Part of a small language model's weights.
Size: width 256, MLP 704 SwiGLU, vocabulary 2048, 17.8M parameters.
Architecture: RMSNorm before each block, untied embeddings.
Each number is 128 + 32 x the weight over its row's rms, rounded and kept within 0 to 255. Layers, rows and columns count from 0. The size above them is the row's rms in percent of the matrix's.

# layer 10 MLP up, 704x256, rms 0.193, rows 194-197, columns 0-255
size [101  96 101 104]
[[ 28 110  98 100 169 176 124 141  98 113 167 143 114 124 150 106 185 141 124 117 177 213 120  87 127  79 180 113 176  64 138 125  69 105 133  89 173 145 159  99 129 108 119 138 167 129 184 129 118  85 151 129 144 133 156 148 147  91 138 135 150 130 119 133 142 110  75 128 139 160 145 136 138 172 139 143 161 112 130 135 139  84 102 130  87 134 144  97 165 161 109 182 102 103 115 108 139 100 142 174 175  73  99 185 107 160 202 106  93 102 164  74 118 183 129  97 125  68 167 150 115 130 140 135 118 121 115 114  81  61 125  82 110  88  93 170 119 146 116 147 113 171 155  80 116  80 115 142 101 125 128 137 150 123 160  92 155 110 156 175 153 136  33 146 125 100  69  96 156 187 125 125 164  40  58 128 117  70 157 166 132 139 160 112  82 120  38 117 140 151 124  96 119 106 145 116 138 132  53  72  95 143  97 125 149 120  96 158 149 106 129 122 133 102 178 119 154 190 139 155 136 144 160 110 142 126 140 143 110 120 157 177 169 162 110 145 149 188 157 147 148 126 187 136 109 179  96 148 124 113 174 127 131 125  89 167]
 [105 123 112 133 162 108 129 116 178 125 141 119 100 121 143  96 140 189 109 149  78  74 172 123 148 104 118 108 100 151 106 140 181  75  82 116 136 123  88 103 169 183 125 123 129 131 152 173  88 127 157  92  85 132 135 135 156  91 108 155 115  94 140 103 167 170 103 123 126 170 113 120 146 119 109 152  84  92 148  90  77  63 132 165  74  65  73 117 156  83  74 147 101 102 138  76  91  93  92 180 126 128  72  88 159 138 131 144 132 140  86 159 112 144  99 135 132  82 156 124 121  94 157 160 189 107 122 104 152 141 102 101 138  88 194 182 143 156 119 138 106 144 157  79 121 103 103 160 113 143 152 107 172 150  97 146  82  77 126 170  88 184 197 124  91 138 115 173 140  88 137 134 155 134 128 146 141 180  98 108 129 201 139 137 171 140 115 117 123 135  40 204 169  78 157 185 128 138 120 114 116 119 154  82 126 119 124 110  71 122 103  99 181 112  87  86 117 135  88 106 105 160 125 162 125 190 138 103  83  78 142 108 181 131  74 111  70 148 166 131  93 183 168 125 171 166 125 186 108  60 143 109 136 125 112 179]
 [160 160 157  93 135  62 102 127 149 160 115  81 103 134 106 160 129  93 121 162 172 123 175  63  90  99 110 137 124 125  94 141 120 114 138 115 182 180 111  79 149 138 125  84 169  96 128  97 142 163 211 156 162 170 173 135  93 156 103 143 118  79 134 145 101 106 116 101 108 163 155 165 153 148 189 176  83  96 129 120 100 139 121 118  87 157 105 177 172  99 119 127 128 126 160  70 102 139 130 105 140 117 164 114 142 110 136  89 151 148 105 156 112 126 158 145 190 174 157  99 123 134  74 170 147 140 148 153 107 110 137  74 154 126 143 116 133 135 127  80 189 128 146 119 108 117 111 216 150 211 116 136 131 160 149 122 149 129 155 154 136  80 127 152 148 134 173 162 152 149  85 193 170 118  94 185 142  93 172  93 124 137 127  51 104  78  73 137 120 111 178 113  83 178 100  57 117  83  92 141 149 110 146 126  92  63 131 182 176 140 166 139 153 122 121 122 105 103 141 153 158 168 149 132 112 168  91  94 118 124 118 152  67 110 144 124 124 117  76  86 157 150  91 202 132 193 124  67  99 127 119 194 134 134 190 173]
 [115 158 150 129 116  78 197 123  99 114 130  81 141 123 145 102 148 149 104 125 129 115  86 126 121 133 129 191  72 126 145 115 153 130 155 124 130  73 130 136 122 124 183  72 163 127 140  88 189  91 193 130 148 164 129  74 125 131 109 144 111  92 157 113  92 147 134 142  93 125 160 110 135 158 130 120  50 152  90 191 162 122  53 110 120 110 131 116 174 120 181 172 133 189  73  95 120 152 147  43 117 128  83 215  92 132 127  94 104 119 123  51 186 148 123  77 152 185 100 141 155 153  85 150 113  89 101 116 154 123  81 109 130 118 150  82 108  83 162 222 177 174 129 108 106 145 107 101 162 116 128  61 113 175 142  85 128 107 152 153 147 118  91 132  84 161 143 159  75  58 125 147 174 104 102 130 170  74 176 112 110 173  95 135 114 133 142 107 167  87  95 117 172 101 131 170 141 111 188 112  87 140  76 155 114 154  89  93 127 179 112 108  91 148  99 148 126 114 116  82 151 196 141 118 168 148 111 112 106 168  98 124  96 166 124 117 142 113 153 146 101  64 139 115 129 121 114  76 142 110 162 113 109 140 142 139]]
# layer 10 MLP down (transposed), 704x256, rms 0.183, rows 194-197, columns 0-255
size [100  94 104 103]
[[142  93 115  72 171 153  98 123 154 112 107 151  45 103 115 138 102 108 115 114 119 106 102  86 181 113 169  91 136  93 118  56 145 119 152  77 161 108  92 110 163 158 166 171  92 131 154 142 138 156  84 137 101  79 108  72 109 164 128 103 123 173  98 118 188 139 106 134 199 150 141 129 155 153 162 154  94 127 126 121 163 147 135  83 153 150 102 131  92 160 118 153 120 146 131 137  66 132 104 118 191 108 110 157 137 141 137 131 102 143 194 140  71 136 135 145 169 192 203 136 113 188 121 186  68 114  83 110  76 108 148 116 141 159 117 158 116 144 126 141 173 100  91 133 118 158 131 170 159 143 120 140 121 106 188 139  79  84 151 119 123 167  79 103 122  95 112 188 116 125 115 128 166 112  81 115 122 148 104 125 119 148 124 115 115 143 110 121 102 136 175  85  74  98 151 158 194 161 118  85 137 173 116 203 151 114 124 104  86  96 164 150 148  81 135 153 127 121 173 178 165 121 162 106 165 120 110 112 100 174  58 151 150 135 126 115 110 146  90 137 136 147 110 151 114 240  90 170 181 216 195 147 106 162 120 119]
 [147  84 114 154 123  79 164 178 111 154  83 154 167  86 161 111 117 141 142 119 127 106 148  79 122  79 137 101 165 118  67 124 139 163 127 122 199 110  93 136 126 118 118 109 123  98  98 117 124 149 132 118 155 116  91 181 142 143 171 141 160 104 138 111  97 147 141 138 134 181 168 205 147 112 148 172 140  90 162  54 115 148 160 167 113 129 172 116 158  82  93 159 101 133 204 139  83 161  99  76 162 111 107 184 127 177 135 105 131 103  87 100 101  77 162 111 114  47 149 113 150 121 137 100 101 132 101 166 165 112 140 126 182 125 116 129  91 155 102 169 125  76 190 111 152 147  93 142  86 112 109 128 114 127 129 108 124 138 151  91  87 131 140 116 140 169 141 117 124 170 111  88 154 226 105 150 143 144  60 132 111 155 111 198 117 148  87 119 149 126  93 143 152 135 120 144 101 111 126 179 114 160 179  60 128 126 109 152 109 151 140 137 136 205 158 104 196 135  97 146 156 122 119  26  88 169  80  58 139 159 131  36  91 101 146  81 107 131 142 131 130 133 154 141 162 190 134 154 157 134 102 166 135 130 178  91]
 [125 182 124 126 113 153 204 123 154 151 192 141 123 167 155 207  78 160 139  98 176  79 139  84  94 109 113  70 166  89 103 127 150 139 126 118 131 113 147 153  95 147 129 101 123 172 133 111 127 143  95 113 162 135 129 180 107  67 115 156 149  75 157 142 113 112 106 106 125 122 165 160 160 187  91 131 114  77 128  91 106 111 162 142  88 157 102 147 169 133 153 110 117 112 134 135 141 109 177 127 140 107  86  83 147  73 147  72 120 191 128 158 124 167 114 130 152 140 120 183  98  71 109 133 118 142 154 143 127 129 107 138 160 143 135 119 109 157 174 161 156 102 152  92 113 156  87 116 154  74 144 152 126 169 148 140 184  96 135 188 127 116 115  84 121 181  96 173 190 151 113 178  76 119  62 142 189  60 220  97 159 148  99  97 100 152 109  94 108 129  91  98 131 164 132 120 114 124  97 205 162 170 151 103 166 140 157 123 166 173 171 140 126 115  76 129 139 163 138 132 137 159 110 119 130 165  87  80 169 142  90 102 120 107 170 125 174 133  84 155 124  71 130 146 102 194  73  95  77 136  72 156  99  97 195 117]
 [125 115 171  96  91 123  75 100 120 174 116 145 109  78 177  97 173 152 168 127 211 118 123 137 161  71 143 179 143 154  93  67 145 144 143  94 139 142 159 161 124 134 166 126 153 127 113  96 176 153 196 144 162  96 100 119  79 120 131 123  85 198  87 121  76 157  74  97  94 171  76  96  85 125 160 122 120 152 125 125 106  95 118 143 102  82 122  99 161 120 160 137  76 184 126 126 185 141 120  63 139 191  88 157  92 107 194 129 116 167 153 147 125 128 184  61 128 154 116  92 117 132 154  81  91 136 123 146 161 150 146 171 114 128 122 105  96 124 121 159 140 150  85 148  93 132  91 156 142 144 168 160 130 160 129 147 131 150  82 126 165 120 171 186 155 162 139 150  73 108 149 128 188 176 102 140 176 104 123 127 108 157 151 138 119 166 163 126  55 113 115 170  89 133  69 151 162  63  74 166 100 128 157 116 107 125 104 126 175 171  69 106 111 180 158 126 115 145 114 113 113 182 160 149 127 114 144 137 103 164 143 115 104 130 158 122 219  71 129 129 142 119  97 128 164 125 195  86 147 125 185 161  82 150 144 106]]
# layer 10 MLP gate, 704x256, rms 0.187, rows 195-198, columns 0-255
size [ 93 105 104 102]
[[119 143 149 126  99 148 184 170 157  54 150 132 114 105 160 138 127 146 167 127 143 149 165 163 141 107 129 158 167 127 144 139  96 147 193 133 182  77 136 151 138 147 163 105 162  96 105  42 138 104 112 125  90 100 108 134 117 147 135 149 130 149 161  93  85 115 156  91 144  89  99 176 157 128 140 124 195 122 141 111 191 162 111 149 144 104 211  95 116  75 144 130 108 121 133 136 171 174 206 147 153 129 167 110 119 141  89 152 101 150 179  98 104 141  73 163 121 161  93 158 156  98  93 144 138 132 140 105 116  86  83 151 142 226  96 135  78 132 115 116 160  68 151 145 186 161 149  82 140 126 157 147 108 168 158  91 140 165  91 110 155 156 126  68 179 147 155 134  60 160 145  52 158 169  92 108  92 113 103 104 158  78 134 121 145 131  87 203 123 187 103 128 139 145 139 101 146 100  81 128 186  98  89  88 129 125 111 184  95 155 111 126  94 164 163  71 135 151 143  99 173 105 137 160 102 184 165 148 117 153 153 105 165 119 110 182 141 129 165 100 157 129 103 121 134 140 145 145  80 185 129 106 145 145 173 189]
 [150  79 146 146 100 101 146 129 131 102 125 224  64 109 181 119 183 138 127 165 104 147  85 143 130  89 102  94 176  82 113  67 131  84 125 127 131  81 141 141 115 108  79 119 106 101 141 131  52 152  71  93 106 128 148  67 108  85  68 130 130 152 150 126  52 138 131  99 116 110  99 125 125 148 145  82 110 137 105 100 141 173 134 112 137 150 114  75 117 154 116 138 152  93 134 207 105 152 151 112 206 126 189 124 154 146  84 116 190  64 185 154 128  79 127  97 132 186 113  96 170 176 185 165 142 111 120 114  97  85 113 110 131 128 150 172 160 141 129 125  81 141  98 126 142 149 174  88 186 109 163 132 121 133  98  72 145 140 104 124 142 165 130 171 144 151 107 111 126 165 108  76 143 114 122 109 121 145 131 143 121  63 149 162 176 158 114 175  99 102  65 114 119 144 149 138 143 125 129 105 133  56 164  82 112 118  76 122 123 107 172  84 128 148 123 131 105 119 122 123 181  81 168  94  84  49 109 149 104 124 170 121 145 144  45  85 165 101  87  83 134 148 134 157 108 119 165 190 128 132 124 172 124 123  76 117]
 [ 99 135 131 123 137 161  91 102 107 103  75  78 127 113  92 151 156 128 109  79 162 137  99 142  60  99 109 128 135 155 143 179 134 130  92 123 131 140  83 141  76  98 143  94 112 114  46 185  99 127 110 185 138 111 130 143 135 153 104  81 116 109 118 108 103  92 136 111 110 127 177  86 108 141  91 108 158  97 137 175 100 128 133 140 187 166 130 106 187 155 109 110  79 210 123 120 135 117 142 124  54 154 126 115 110  96 130 134 123 152 179 159 117  55 171 121 111 107 157 156  93 131 105 121 114 121  85 180  78  89  91  95  54  62  92 133 204 126 123 124 173 152 106 110 124 127 183 123 114 123 149 194 152 124 165 184 130 103 151 194 133  70  29 118 161 112  79 100 109 104 149 146 149 176 161 113  97 200 189 175  99  91 163 138 154 130  97 101 125 117 163 121 146 132 109 130 144 129 175  89 144 128 140 124  90 103 132 123 109 106  83  97 111 167 193 135 101  53 138 100 153 115 160 106 117 159  54  92  85 132 158 130 146 139 133 185  98  91 121 135 124 107 129 101 169  83 171  77 122 118 114 132 114 141 104 153]
 [119  85 178 127 164 135 177 151  81  92 181 146 124 145 159 101 173 176 126 147 170 167  75 127 120 155 142 146 138 193 129  75 129 147 159 138 106  91 133 102 109 169 165 134 154 124 152 136 128 151 114 135 182 163 106 146 124 132 157 101 130 172 131 127  80 133  52  88 134 107 179 137 143 139  96  88  90 161  90 102 104  76  92 167 107 158 142 104 120 140  98 125 134 105  96 166 172  99 101 120 138 119 142 153 153 143  89 167 160 155 203  98 128  71 150 150 128 127 118 116  99 123 110  99 116 101 160 113 203 110 171  73  91  89 135 120 121 157  79 217 122 170 144 103 106 125 131  74 106 105 189 139 119  47 152 147 179 141 231 130 165  82 151 161 120 181 158 141 170 100 107  90  98 145 139 156  61 184  99 133 152 157 178 137 104 121 112 166 155 176  91 130 167 116 125 143 109  81 165  74 130  32 106 147 103 108  98 108  67 132  97 138 122 105 124 113  94 141  87 124 173 168 122  95 132 120 110  85 149 158 110 137 192 115 107 147 106 155 109 160  92 167 155 102 180 108 115  91 123 130 129 116 143 141 124  89]]